From a checkpoint of a small transformer trained on Wikipedia: vocabulary 2048.
Each number is 128 + 24 x the weight over its row's rms, rounded and kept within 0 to 255. Layers, rows and columns count from 0. Numbers have three digits each. The size before them is the row's rms in percent of the matrix's.

# layer 5 MLP down (transposed), 640x160, rms 0.136, rows 305-334, columns 0-159
099:133168142152120141147155134149150140138139099085143109134141132133113109150151136126096097073118120142137157176114115154160166102148150169129094134152132084146105133177151158170133171137098107118137112149146139130101129135187156144099169142113137073139176110163125153125117139186110116144129147140131137143101142060142149126138144154131103111133162114128141122112132118156120145138123104129144113102136135083138139103123140133125127154137125107111071095135185093120125140095149082
100:123120128114179154128120087066155094096099140105100120136141130141162165144136145107145114103100134154092144150115117153185163146121147142143175085171168153142122094089145126144093135142136131125117079133113123127125180117172115123121088126131112121142109129107147156131066162120147147119102102155140140136134107148140118130101066116091127142148119100108098158133162165112109125088090101142095136121127141127119119149133117133103134134091094126141140122107161159139117123101168104
103:114096105098132132094194182142080107142130188139153128137123136103127159082146127102113119099135155136111115100123191152110092131100161132107107121144124127125116156115115111131146163199129072141156164155147078116141139125138100085125118151136136141142112119129162124142134107183111112179112125133126129140124152100150167144184131153148152172103099119117125105123115117145144106124132118128110142079137129095150131100126100158131127144146151148135125168122114148143142120120113141
096:118137168115160197170092131132152145111144148153080148138145165122155145127163117138135145130118111134145129180103167110135133152112107148122136157149128106113095136100142175131114131135114098128109117143127116111173143135114137136151136089124138123081164127127121127089091122178117099131121134121157186125146124127170128150126151127117115183084101082145137063134163146112084162118120119141093113138101117158132135117094095132109137145151139125180133114152139119135116150104176147
099:119118118153099128151120133140123146138128182084135152142106154115133109163130149127091156139107100133119126146109088171151111104120089150141130098140135167141071151184079127105113127072122030160127107118155165190137146125166161119108124122129129126177144125139111126115132121130112150122101138142115095160151098141110133146117114123145141162153135178130154123112142154168133142154121130113134124137120114093124138141135128128121154147097167128100122146142058112121134129143137116
101:101105189111130139121121156169132144099146188135153113136165119131130123149092116142159137125113130147111173140115147140136135160114156123141122132077117082139149125135153147063126112150128136121132124111124129124112099152135129157075107143145111157100075123118136117133129172119123135126110141084137141142100122115138141119080132105111109155150113132111098135148135135107110118154142105089111103119084151175135114151129178122210127155116125069130113145154179119117105125114179141
101:135109131108119111119117102125099135177114112130099108100068128176124158109185172078122109102112115126152124120167130162128110175103122127116148107133093119137139097152131151119104134126143107142138126126161099141087157108104130123094127121138098150103100131134102101122135140123149107109132126112168168153119167144129156142111162123094143122122136128111123186132141136080137116129107136190123104148121116151103109166121146088135139170117073118189121102102122159157123102175118145
103:153116131116139164132100192118169138135172151154138118147154113145173148098133133131142155169158108124082080158134105105127087101162121142117126102096098143133106130133139136102103104123129161141091129125141113112107110131164148155146118117136119109098121109144086092138107152133167129145139115101137164044168129136131100139153139167163146136145085093121084116179120122110164114115113154129176129143161095129122163104130126145124112117085111118131111121135156118104113130115117094
093:131131122148097099091118173152160154123132107143091151144125117163091120113141100140144135172112087122113114111099076129167108122160144112127158107120119153192148130159128146085137151118137084155124123118131141108157112102138155147101135193118155124148144141129133088146108130141178133144125103113137125130115125144103121126120107069165177137141085140115120123141109125143128165085104081102190127146098105094104144104159099169134153121132134114096124115135156155111114125104115127
103:103138189172183103131153123135113108116097155125108130134111137131110115144133102134103142116130088141142117128152130099129093117108094150130131134115102101065142176136121153074111140153113112122076144125143107105098123135088111146139102111138125143101157117136170140102080180094123119135168156132125171100131104131135077111159130139137141114109099138126152136140169121121174135141163164109132104104135093183128145135137143112090134164121156148122130135098117094113115153081124099
103:154145128149138132120125104126087107114107156141122117132127165149094141130139196122105141138121126109129126086114158099139096087147121139189135155145089109143154135117136134147124144113151118109127129134174162159146117141152147159171134147122168091164107106094119122126126088147160123112151105144091123157130131140116147098165138120160122185149137102160129125160123120093110158183128116117159142156136124120126189140134123066104105123109146098152150131147087122102170122120081161
093:132105162111161127130153131135125136174127142142140119132142128131093129091082141129070125089162121126110143076115128128137122141138183169111106135133123165119128138105120160098164123150105149110117108150130137134162155141144129117202106123124120110135157093153093137152123158116132078116090141112049148087157123131126106108162130123109083114159135117152100134186138146121145103118122130172110107141111148133115145119090082104159141135142116140188141154139115120143114100106134141
095:105131152104169166071127088139133152121128143112103103181121113130132152127070161148144137140185159132121072139108119131117105113113122168123144163104094105164113126119132187136134122124138142117086143126133096183073137132119118135130131107121096103129101095105114171116143111115122158125139137116124173116086084145115142130131146152130124122145131139095133138150110132144173124072142172162110141107124116139132138134083166111129094109139140127148142109164158135111167091110133115
099:162157150153092107161100138146137176137114171127167157120138132099112135171122175153156130087100113146072148100129130096105167133115147157167113138127143164185121138187162111139125137114117109154127131099114123144133152139145098132168115145075123122139099156102112118164138080100131107126119102143158142152102122171144077117150118094139139161112099101114152151115134129123157097129107143113127116131144148160142144119138122121130116081100138167104136108146138105145131170113103151
106:150163094123153130072156082150127106120134134137139104127143111115198158177078121123131098143145162142107128109128131148121150125111153108133130169161156152121086156111110060103133132137165154111114137155148105100120104108132116149110153113139142162127149111127106133118126093160142117135129134079098095154150123124046111171141117108127132158088099152137149096141120119142149125106151157134138149112135162105115104125119120125135147132114135140135129064138130124180135093130090127
092:187123131099121170122128101121127141153148136161116152164146143137153124114105122130128147120148147169130148113112135071180132107120110188125147155111104137101164132176125114106108171111122099099113160117141152141150133120143071133128124120133110114134105131125133089153074166140129128095136116131120084162138107144139127127152171108109084130147134097147062153090094129149128106093162148124097131139114096131127132142108104125116123088145114141160114169134128119155057136150112143
096:128114139128153144126125100114140119126117147168146122132116146138157139174119192078144105096117113159145139154160160133112113119154079114156159106153132144151110153123092131139106136116151162073130109142076133140117089106119102121082092125172121129130133118102131133116130153113080141132159110125123076150120158099133131109128138140161141121111132105147103122165141150154146135134157128144179118145069187136133120130134104083142161097112106194131143176142125103109132155118118145
100:156110153153162126137107146082126109163139096106130137109140126117130128178136151122178117110114113135136180101171113128067138111112109126153148119159122154112148135172135150121127138145151124120147132094157114137174153167114094123100136156122087129102086142178076142129127145144125141173155142150150131157123099153134130103098149146169138162128139163112143173076124123159135128139104118136143089155101144145095100133177120108115111137110125131120110157105127105131156153158133070
094:151129145107114136153136109147141168142133135166167120163065113124096165097106115121098136072144173127105105081140164097128092098152127115111165150127147083104116125144091106107166101117127109110130164099080130112131141128173126110166151153169125135107141116141128087147120110133114162148140119150095140130120135164113158131066114085124112173122080123137167120117128121119125121083138131110139137125119101116125140112115127114124114115088151135105098114155145140126106081143157171
101:139098147080152115109130135121151141107154141111132127132181133096109103103091151119126120119082144096115148125125123074140114127145108139104081168105142138094148175102154089102107133127130112105124144107136149124136103131096136143142115134127156168110157109067132150151067173140166122129140159190147137134131113155138147106169094120163093131119145127152144161160152158133105120131139107118126104140143107082110150148134148137128157148152105149084102106173138139133111091106161153
102:103087156147127141140109123162089107120138127121122126104098135117135141141111133127160188109127089149152138149185155146145154128103089141078091137124135110107130154148145143153135142138167138110125134122116174094102135086149122140163155080145142132172116131130135084132183142075153133132088112135125132145136144158091096143117164145110114153114113122117145112116139133110146114145134145118106088152112154129160170151147176100158172114137138115163150098130082156153150109156100096
092:150168129114145136123126118121118123070151139148123144114129130122154145102140124163083128126150123130121150175171079108098142118105109137110151139155121119106173160152092101165118114107127056077160162127163131107117095172132123115136112110123136163130101161123124135163131147086142147114125130098207146150147126108105178112109137119118124114086105136149153107157082107118155133103124097109146089114103136129136117143113151113132162118111150127087096092129133142135145092118147155
096:146141143131146081126060146124112164095131089174090150122138166115125151069141139135106100132142159124191113123125137088111169122152136140099148167147082134165115119136161134129102155145150121113136158119082159106105151123102110134111125090121117119147143134110108136147149110155133142130129124124112132136112092139122097164121129163170092089120126137183108118113149132119084110093156125157151151156138098136101133124109150094146180111129083100113145133105144152099130147152132105
094:125108087112140131113159102168124155141084153098106186119099143143166117121124149127176065171146192123133091114132123137111146106132115115153128148120128106137127162123124106130179128132109129163116131142147121141168107149153172160144159183074150123163142149127133134192131114117125131130122153129143119163110109079101150139151101125127130120141129145125100134086141106172162107109109130092116119120117131107125136118141105091120135135148108117126115116131155144099124170098189138
097:155101142121073165124125107161154114121107092132161168137141152159146155136126107095092109083164115153125142107156105153135101056116124139125081181144101132128069136122136180134121084104134126121144116132124105110124120119168148095117098179140148116129138124147100158148132129151121156079112099130149126130159137103122131152157144146134110148092121101128181109117079114133093134122112114166120128160129091131153108140129104105112111146136134137149099137137143108080164151155130138
093:110181114108111099122155089117120117127129130136149135155130083162163158107121109135119096119156162137081101108121124128135126141102173149108108146109067137134157147132160131124127123115135119131106092116081105166134155155092127126135109161149149127117163121121100146135116143140116122091163162121129124106112106166142055128140141118084107160142120153170115111151099148113159132065173119157111137144101086179118130134155182092144115124138112145113115104127111129129142094126101153
096:121123149084092154156134112143154122113104155152106142146113097113103139154160123097145110139138124090129119135121168108139101130117125159164130181123095068168075138119085139130066146116149113123094165155125131144167105097122141112126128124124125110147136113181122103133135140135099151132141125165139128131172109101125146138110117126129132145095110148144124073162123165066114116126066115161101119119174109122111097126131131132119141082134112191120122124114094136149131093123146128
101:176131133174148124115134150104109118100116096139120099120125100097134129134087122145106138142134121157156126123137100143131132134149133128112165096149147148160102102127160138173101119122128106135160069137131120148101129137145117128145119181141135101125146140085140125089108132100124175128134098168113099142169122108166159105108130081134156116124094121101114140125114120125174118153158103136170093149048148077192115123157092161128133115126127158112144102161157141103112115140122116
096:099152085108162122092109138120094115152123096140137138122131139120142117120103100145117127129122149147133119166112118121114119156145092100127121119103129142127140136119112106182118155127132063120105152104151115119164113095169122113183124186106153114137132099142087151206119176119112126129157149116104124114076145126088124141127100118097113127158117094148161108122123160131146143091099093127148118153076126087118167150120164129137134158116172145144122124153082151138121152089118133
096:131100120121119113142164194140141116112172113148130121112145079143112112138104136113090131147147088145081101133144152096167097108130153108104134120141135127132117147115134116086119116136085112106140146162142092117127151155107136147133143152073142143095143151168068101135143120156125146099126100154157157118128113168114139150117130143123123079128159132148095123121132156111117136139142136107122058138127128082096163126134125191130153155116117132119088148114140143123171159092175158
# layer 5 MLP gate, 640x160, rms 0.15, rows 306-334, columns 0-159
096:119092136123171098095134120078067131118133121124112125119140079156083140124132147113107116152082124130135145135108158155143128124118142104108125121131099136148155120114112144121132095151130187135143108117154104150120191120150121145143133147128075162151115149093161114106099117141131113106143120102142113150143109150156166165122131110138098129132120098134120118116122145138162140118134133116119122159134150112129090159151087178117135162096104144180083069131168126196167132113154139
100:162131132118098104139118164162107123125160158126143133141093121109144163139112072145088114141125126140127120124106101131089071148104125140129128132074093149115105119084127096089107191100121117135157127173109113137163166115125158101124165138151108157170135135111131106126081117131137121114124093134133156130147113071113087147138126149109126141134125099127114149115121152109110165088119130091149123073093137122142125091131099117139134123130113126186126172128131135180120093154161135
087:148117094147101130146166115130169108138065093060129123106126111104119064124162157154101158133172148099116163113111148136158094101144124156111145136088122136118079131131147110111135080125125113107146139114130118126119079127142138129117112177136121101158136128092120134099107122107141115165115138145101096113132153118121099146175160117179125126075115129166107130144143117132153139137102154138147116128113176103113066131146124114160124105129108151148102088102124150135147102140137116
105:140089124134142110164124153122109116127152156122142129157122126149121167073116140100129119088157149172171138106158120089129155175118142169133107160126185127142137136124171119172103113127120146156079102145140077115118103172110108143192186158105124094133098142160106131122113129142123127151153097126149098143090148157093164119146151118117127136150156098141101128136120119126135097148136136130181117124095156145132114109170127126157110150124154140138096161126101135112120160150119135
108:117119159078118140105119087145176146124122123092097165130157133136126115126146119121157139113144103154154127146109115147098132159144091110147168123146133079134143145144179096128133133119148136133099108090177097168158107119116163121192173089125117112144080152140148090150081168154103113133126125080129110139153127160079140116109142148158093160089137110129134119175141159157131137117129116113112110146127134170141111154141126114087129118144148134106137109114161155119099097134151138
111:086133145122114111139133095139148161111114130116122149140133161164103099132157186085143140124106116136136145107156156146092088114095129116128137111134144074163108104133117119140141073105132161171135118162165139123133138120122122093121100140116132112092118101127101145103116146151148162125084092126122123162142064111122138117140092124101132141109138134145095158145155131116124120167124131188117161170153093107132113112117142071134119100102150142136135133129150190128072162114158122
106:156118105131149119113151133160141139075125115079091097140118152110121120161119088122113101126127152138161180080158174101114094117175120115137111181130152126155102149171108099128131126105152102129128135166151125129119115133150087078099129092105117161154139088112160130149135082127109153113079157121134158124122138102146124142120113156113128134082165162142114145093104126107142137103122124104115120120117153128080118082074095139171123132120156121142110107107133122125123115124154092
106:122094105130169130140119083079188116137163135092118132146128121134101145133109130142132112113148161135141119130138124121070109149126134072161109154109146161104112118134077123139072101144142130154104096136124144151095131110155136125140134141175079151083104137124129137144116151125140115156126182133143107120129153103149103160165083124142174140141139140144123122111119119098084100125113097157082156163155141143134112096135127109133134127126169149123130087150094086172137163113152124
096:144120114147075128148108133140144166149115148116154110108126123074159085157122111136130163138155141130117141141117096130133116102141171119150098167154108135144078101139136129160140087135136102102162117096095179160191153155102150136127132098153166119143129116110135105121175119136138102135120123125143147143075140113075146079156125110137148122124119081110091156123149126154122112087092102127161104172141126152120122109134129108176109101153107152144152101138096135148129103156110123
095:140093137136135152152119111167087127146145126137103143102104106096152098161103113147165089117106151121139160116139144154116144118131132201118124199118146124108127090130150200103131101125149085168095119109125116136127141133161122063154155121116154101097153119125130108109138129153129121151139132067139153138091103137123113127097107165142147112089119143124122125117179126137138132127122136129162117144143142157092127121072068141144115105173103123124123132150132140129158092117124128
090:163126109129168111134107144109116126136146122126140165147113133154105141129105170099089091104141127133132129116112142174084170116117152099121162118162171159140095145116081146114149123118152143132134132137124143124156119166135111151121141099160125152127116144168142141156150122112151204163142109118072174130129147105121165107118168152103125120113103139163148117136151173148104128138072156140076116114102140140126127097162152157099156120120159140160146117162123078127109120139131086
095:107128116136092119108131127157131172100097113133111118138122152160066162172088124083156177143109116136120124125138121121117153136131137095131105148139112098092127124112088079100109098121121108161121175146139177175172097141174122125116131123155107113138143109084109118129122113133105110092151113118147130162102112153060135176148093119079148138135147125145095129126142154136111129126141141135125147127101168083095163107150110143140158112102119110137140135157155127133159127084114110
105:125117116170173163153121144128108143127136153149188137133111099122108203203115083133098087151164128114162154097104113173115121108080141106167118144139114121063113127122106113160131123115134104114166095155144120149134141118134145137131117141134130201143138126124146171087151145118117165133102146117151185109115107140135127108146138152117142144153118138106129095086137144112147110155125118144109144150107147098136132122149119146125115112114123154123083119127112102119120133174116120
099:124129126145159113092113119148130096149135140159182122129114151134138175165094091113122166151133160117098153105165126105135112136104125119100091113138102129098165144164109093138107112160126112133118170136120143102134101080134143074149149138115103094124108082119076122097153132161115146141127159119100146136178141112136067144097115159129119115109136139126165149093135128151114142099105102098121118145106108120128081083160136113142161101171121102167139126149179117111119141135149120
090:170104088172143122142151123095127094116104152134115177121139149126099166128134145094109163149103127140103101130109109106112083141121100112184131153104119136117134142106126095116097131122089150085171150154148133187141145095124151120144172106100084133129128134150177128144165152124123115145111068145117145125123116120135142116130168134094188116123146141138164151142096097107125185120138166105124124103140161137100154125133105097134158166144120110131128126126165127107125106132140088
089:099096045125147110111130132110084144151138165113072147146186089194130136137102119118109122125105139143127150115112111098119151150102160105111111140118157082116150110143141145134088122121122129080106111139156138122141115126119137077116134120130109111151110124115096100127100163106133126153120095097115107133137105131145118113153092097132101123128082106095135142089107086143141159154135135084142140143154101099166134082112121173152103110132176129141140105127137093132134096115122118
098:108131128145146080126149163139106072142086108107115115131150086111135117124143155152164088167091087131106149164140108095142149131129123166141124082119133113120135136115134136165127116122140108106149134135147082100103143161182097115126134136105122149130138141157066109139120108134137183153153136160111143150105098136126134088152135146173109146164135118172135144096131134109118112128140113168129115133105114106089080158113126139066128122139125137123122146065122147134123162168118090
101:120105152146126148090132137102148111132145154143149146137091186109126160101080153086107134126134117116140134105162165148137107109094182100132064141087108081072132158170153145132126129118142093149136144131123162135134101108153158145101181102154136126103096150116102138155152116123080116153143126100132102115112098128143157133116066129136116144113133148177170128134110150109137128125131097120132135123129123120177159171104144094167138147128149120165129111131109114142139125112105112
107:108115132162113089094107158081155162146144135110143124137110161103106108101111142159121118118096135127118147152134118129148109115091124134043159120144100124139156154128115084104167150106146126152084133149107158124160162167126119189138103108137089126147130125102150172151136128138148077118141157106143147127098095095164141068147110131097121121076122150096110127143121169143119130117129118138133094134086115152127140136138125115129071089153122162126123103139111141124113106129135157
098:101102113100156143076139101105099151108123123146082142158089107120081156107133095130141157147154117126152112081091075120105103124112134133135121133108117156131129123147117144114115171110089127147119112146146137168165126144137147124130147168140149106111137134111114129121084067141118122109137133183136130147080158109164150155170118146135163096122115135133148175120122119136163125129134130142135118147152131166133173118151125122142095122159114067131147112137156147088128135049142124
085:112164153152147146139126137119128144080086078076160146152146126102135170112141132126090162115110121147136164158118097135130141134105104156123157138120129138111116119157132122112145115081136127080153172137087110147121106111171132069156127114140108148116171128153170115138150166088111115136097140099122171121106097129128125137170163114094151122103092094164132124137129140116115132125098094115120090118114100122129131142143145123092135100127123130114108116143113171094126113071195119
090:096172110161143083099121123142126143158133104123130135135127155140083141134146164138127083108141146140123125133117144098126141125113152122171171099119132123174088092133109143124084160130146139086115114099121128111116114110094147177103177154127166129155112163130126134129134138134126110130129145145106157131127151134183152132060130168125091106091161123135099118137126109102134123152137121120106142091113138155155167125154128140080166122160110085113147135097109125112089107164072089
094:182125144108142134093125126164076116072147135126129115147103165154158143167128112092105109067125140123131150108160152156134112150143136114153108137118099159137151121119089183127132115125120115117109119129166107152128126120089186125121130103135103122118126150129122118132158125121128147116109090121135111133139094100119059138113122122112137133124084102116135100100135094156132124104166186134137159191109071162136109116114130136152111121102168110121109093095135129150117173165118125
102:105141115159149129138121077104145152140078122110085128126108092143097118151089146147146133135145141133099110119113133139107170102086142176107115117079113138165108109106081157085133125068144116143129124110142128117121119137146109098150151127131164147093139111133085133106123109161109095116134140190148139166118177130125160118141135154136141134166107139119141154097088154119124114148196129175127110122129137135147113112129170109137181172133114098123158094127151097133124119130142112
083:123107145107079157127129183125156163077155142117065084121151181125099139121146099177131111140132101129146087140122147142100147142113134149138094120141091150107138141089112128153128122136108117092142128119102149136159133156112191145105121153171117147127122136122083125119136130123177119141094103141062097117162118161130125146114086129128119130144158145163121118093120103155139140100121097130155117109141159076149138085132110131100123098131150118127081113163132145115117117116144123
090:075098140120104106110102111126109151100110177135151091138090130120151148149111093105123128125143120133149149129110117118185116109126172116145174109128155113128132134131196165067099129124116120145157126118124102089137141145148130145105124138079123145138171138109134128172122106145131093124135124125128124147128092115159146094109151154090110142133145147108130143109157150147110131121105110112131118137168113198139136141064127113105080127119145143098108118125140145138074062122112106
110:067159120117120094159117088088112109149105149125105130100136095106095091171111095119097053153123131132118126070105101125102150123140151137121134108142106106187145147122128174084131138144148105121094149146104135105108124100124134145116117106121098103108146123140069120183142124132157100121116110101134144116132110124144120145082130177104084112104167129100138096117137128077098129127113127115152088102148116096126141139107147102144130127132117096154112131118120159132155098111122121
099:129156133136138096188126103113140135117029161144131156157103154121129125112110097083148130141131119092100139114132110157167124145132111139126148145160101145085073087118122163122111091134144152139100130146162143160107130121122120136139126158119148146119141148094172102108108114128162057082112159122110121121138108139144168153107103086132113137157103141155151116107109161123100135097163150113116120139099142147127130129157101132124118131174122091111121103126135119147111125093118090
097:104097150128157131166133147121051131140108106140103097104119173141119176104156160101117113139137142083092107122155095131192122102129185114123124138121120143159140166138114133119135132133121132093138097141140108106154117148148159133155140094155166113083120114157127120122089115136170136119110111163110131149123097115092114099149135132115145111118151123130114141125174161126167109074137133143160081125141132117174103131152179125119119176105137087107094137133155141133149105117136121
# layer 5 MLP up, 640x160, rms 0.146, rows 306-334, columns 0-159
099:125129136094125137121131141115128190064104112126135154124147161126125168137137118105115125134109152106131134186131115163154144118144132164115175155156127128151161153123115161102139144167130146110108143137158122143124134129152114151152085126169164121148118120121147145152084117171156161146135108146158165117152135129138160112089145165115121163187135122150135129150169168114145131113094127099098136148063122124125120211154131148122138123132133135130101123122140168109099163137163143
098:129162130165108144116161191167095132117130100139127114147114146113137127157131139145144113159158104111113092104162123123115096137075139140132145132109083122138089145154102104125169115147132143136179111146134106129147181114132104104114142143135111142117132137153131115159149101154171094129107160138136139138146121110085139130136140152098133147130162120104065161104124137122128146123144109060154140137103127192122099084182108098131107115115130137146150123154166119155126077159141148
089:139129129153094132149117139128159158099161129115131134082145134179105184158163191105147111116085103128127108127133111113124101130147123131106119140125128164137143162112134137119112115144096169148145132159133135121150144088106126083099118158122080147118131153134108118197162117119106134089147083138114123133118127098138141115136119131143151123151131099124158062150111205131092160119141113146108131106138102155154143102130136169124157128122127083162124118123136104085117148083148115
102:132104125150137129141085140121138134116193091135121148102160159111144136124119150148133173096107151152162139100104149104115105120129181135092064134159157146084117151164178104189098132129161142142100117130144108094144111153124114148124143146170130145098086099130106112144126116122155116141116133128144091142104146082117160114160128137131142151169142114098126148144132096126120106144116106169135139126057130151132147133172141174124126142153149133130097111148147169106127147125150115
105:147149112090105094132110144134210146143077137103154122123104142104150152107131125114130136118145128124114123133105105138127154160085049141125149109146152113124134125111156132165137115120167142123077086107145075090142118127097123127122165161112158113144106129123142108154176146102156146147176146115173099105134141179140137084122122159147148114104122111109094120142123139116148147102187136085133114114155125116127115125122115154104119125114107128098127112120099143141147075113156116
106:107086145062138121098168092160093130139133104140149182143161071169113152155101126159157137149134105089114095100067129136154107170121132136126138133103114158140112097079122159126117134130149110109098126132150159140102130103153109186119143148172137145134158156129151117128104179122132101127129135142130099118141128167151141140153163096144168104146121146128130136101132153132158145138173135096161122150102135146135125123119156128123104141163133141116109127101131077127137089106148118
108:082131121133115122154128126115169127116103154093122138122155109132096122150115146142125084110142165115098118110164111148162162116114156106119106167112162138131124158118073120162118160108162154170117118092117162158110103114129131151121142149131147142101113120162106139108096091144131095095097138137073148142090088122172134140105129141092108109121096155098139116135140130128096145140102120135094136108100127076145045102161104133135157119120156129139093109134106104104090107099108125
105:137115105155158151177156074106165139153184133079117109128133142148132101110097108086163098117119122173184146125145083121117143111113138100144124161107189136160122129132072108143112122172123088157125126128135126072115124156156142112143128124153125151117142133160129131149115154164123115144129153087144102122113177116154109128147107099126132106134120137128132132123168140122097111129115136165092179120141124126116150123139092117100087126112157135119105089132127167154139166107163126
097:092138161130122106106104106116143081101133081108112156143114104166084155113171142156109138124102137077121115133160104087149136137130125125109155160148146136110129142152116141134093139113124150162098207140129137093100092099134101172086098140128089115112110152132122123197095109113117159127145087117152128115156137108130132124118120134124116138112114145184131133116130136103113124110141142135103099087120117088139134181107123116084132126111142094121089132150114117131133138114173178
100:154136135108137124141122094126128087164136121149113099154133163105129115116143106105121174116107165180179139122133153164074146068155135090139132151132114129136111108122142140120091169123136107117069098122152097135137119120122157126148142095126130146135161099162083145156119139160108162114145090111124128118120115192119094093088122096148148111116105141138114146143157194164129075099128166117120117118134134138130096144129082125098154095161136148127134106148116128158130135120116126
096:134145157105102127143122084171142117167116106120108127154099144114164105127142116147142135141154088120130109162129112131137110140111142158130136134123098110168135089167150112178122101134091120130127128117137137186119100081138145111110149123138170144120126096130132084123097106155117133150116106133176164137124112126133081118137128115155180129121148100097147161103110052116161136116223103147177117147109128100119130140128116100119109125123135102102135140129165170139136130136095122
104:115123128160126156114132129110136092148182174121116138116123140120184127076143125178118096108162151115146148145116129083115075138111153135135113136136139115161133119119147143107140117158135155099137116133132126115100155113104193091115116162100101097151117107139145155123137107153164144132100118150125102118156157133154124087129125174150105074145093173139148135136133119146167093143112070130137120147110123101160074122165113109138171082115129129131091166115153109128119135150128125
097:167138128119113136133146164137162054116082115107091121128120113158139098179115155107137146102126133156139138143092127136169124147120132102090116143153135141097117068133111128161136134136165115114105146123148084179141116146125145120084170145142140114126140090149145088114129187176104117165161099103107120128142116147146124155148140133125173118118150144138140135109147120123113136112156181126113197162087132119112085129142159139125141135096141122119111118126161164133133108150154116
104:144127139131108176108123167116086099138120142133096111161124117098092174099092109130137128132111126130176126139150134107115133141108095127155105128131125103085197121156131168138151147123157066129168143167154161144162156150137128119154125110128118108126109129104156091076127159145088181130143145165133164114180145133095114139145104124109118108155102134146113142097102096126111100089167124092137159140123110110114149124147121103123108127171106155127160167109154137132129143144137148
096:153162131115146158137108139141184144143184161098121108177150168123140132148124104146132116128155107144146132115178122125105130088166151081146152143112113110137105141168116081134151145145119102135098139120116105097104166084146122105134134106124164146116084137079086131124113119105125080090193113107142141142142163116149119158144130169168175137120127133136117177125111130118148156131121124129119106126169108161151115127123106146128124101135139144131116062168119133131136108135106104
094:176118200134115163095105130132162077109122132157153118136108137100111158099123112129141153124152107132133119115125162118116096085112136139161098144128092137166106113118160155103139118154141158165103158100145118112132177119101130173121113131112162114132115161112144137141149112152129161130125107134125156154090168145125066155107143122123126097127160151138163107128177161127138118135147151174107099150123109156121172143152136085150117110092078122145114127115126112131155145167173129
104:127120131107100165101127126136140139088087129125165107140090135113135103116154131136099135109149145152114096075127178143105103159125154079132108141090093134145112100156116095088131135190130145151117116119112152150154129101131151140163087117113104146151182126120168149136109170142147085121112094102104149140145132120124142182135133118121148102128114133139104132123138112156184166132118121135122159132150161146139133110147120140175137127139139145156058088159161109134138113106173127
104:117156101140144124107183107142078099107109126167132134112158142120150132173106143151182117142130163146127110199099118095109114141121118127140123125134098175141142149123156114152109074158156132137109123134166084153192126167116137141088133143087138129109128107170174107133153154126160141115100096159169136093130121134143097098179106118149136100138157132123114117145148123140124130138130163147097114145161122118122133146173144129089123141138110138173134144149148139125119147094130099
102:108137137133121142118140131159116074147153064160097117143139077139141112122153111146128121144156143117116108123120084143146132088129111133137156141114133134125119128067099119127103111127176156136104161105190100128140124118119108115104132133147142164134116146158130057092112112100114155125143113119116093133166171090122121156134125127122158125163161079127143144141125123116134149096142086100131173115119143111092148114085123143163163158129133102100126147072140134133161115097178113
099:149121113159127108153125098126162125147105143113130119114134156129202113103111134126118135125099116174113138131153152138150153138126116155098148142145125091123132165127143116151132092151158174098120127145141130101135129104144122089156122120112112108132109139185152117160152183124108136163158131101132150132193130128119119145099167078126136126155167085131159110112132167115172094105132138121148097127107158090117101129140142116166131163083091155109106118099116133191152123172127126
094:136141142140155126129129094127127159083073091084122142124165141096125129089135142145090142130117116124118164148143115142134132140107152142158188132137114128144115135178122079103161151107107123110120175137117135168127107082156113066144119085148118135150114141155155134106131163089132134119071128128122147126110132131111092151142171118128149126115117087126127147137123126108127131121069091108139122116107089137092101132144164119142128091130125099118081108121113154130138156090198128
093:157160097110112143133133160125122116081117142133116165120138146196126121133118132141129123124128135140145125085127132137134150181073058153100155136142110174134127108122131088077123141094138123110095113146147121081138102119110116114088175159132153113136141180109120122131097128061101097136157138128153136133161158125137157151154147135085158157095138141110105140120120131102145117146095122107128152086125133139109145144164146153090108123111120129090125096142153168159150117153114141
093:145168118140135109115092145097149109126141146156153087142120143115153145160083157157111119111109131123117168076153141115136124143138125109156135163113130100156122109116141127117068170114152115119137169125169143102161143090076097098150117118124133126131138146150080105082144088146107154096140098130169134088149122141071143115101112141115142138118136154136164147137114153122134099175149147134103126145136103130184166113094114109098117123157160111102129114116118122115108187149112150
093:130085154107085136098141141151140138125135176163132154122114128189106141131162124125123127145115116153134117190127084126105120100128118093163124139127090132104136159122151122151156156118122099144181151151111119145134114154142114141064125120118119128115097146119164124133137091128141126133101121112151144099069128110107098130133072106125119110130159099150121129114088134083124124069072120077159139107111118129104172137125133122152162071154142123116112145135119140127128143087092136
086:095141087196141074120153106112125106158148123129142147137117124109168161147138158101160140105138134123111162142135103135095082119106112140100154105150119163151125128144127120130122107129103160148130137157134104116099121119151111102143101162124111138151151168129145126155120123135085124098145150102116148123091114108145102150144161118088117113124144154101146067115150120133137142155120134129138174114143124133091140192112154124156156127149099086132181155104148127139144048099103103
096:104126106100119111143168142138131141117108150138094100157109083078140129149106117153103111134133119089161130140069086107141107140086161104126164099081148146120128154123129129095143129108138142127136100134130134115135148184126081128121144132121125123106184144122103138143104090136158116168114109137119144184136087107134127133122129142087109178127147129105098091154135135161162164143131118109148109153139171128109146119107073098144096154152170143147094122143117152162107145118156156
110:099163132104094120154081076118126098173126145086124136138134132136082104168165160120130097147148135154145144107126124124096103087138128151126120132123083113145099140118131191097123113132118141125078172147136140098132122137110142135098141113148108132113090142123123133173126068123143108132128124120158129096109121136127097165094076183163108108126122151151122113149105099083097130120115163148136117083150130120141140113108146123130112144144101059128132147099123120108157161097146135
104:160128166143092149140155100092121179111083156106104094123144096109127158121130120121129137163150096127126161166144040148199120134179131112125121124164085121130119139122134114120105148164134115131123121092163116138120146116142124167114166132133136145174135139161149125118147117108137098141104159112124110137120100115094091144147147084133120123144093089184179118127142108136107095114133115121120149144086154082133108137125097154148118167150098122128133133154140135124131138097132134
098:140131144075100145155131136120057116109106100145113125111134121105122148123128156117169123162183123112137137156132115128191126089117167130114165140094109112157133157114091127127153109118148131135148151107111116137158172147130109150172058117138156138156179116184118121127107134100126105109088146166123131136159124128086118095143142139122117142105116109139138123123155141110129076115128144087135135088124090122160114140125138151151087172144146131146098149128125107153158166122131097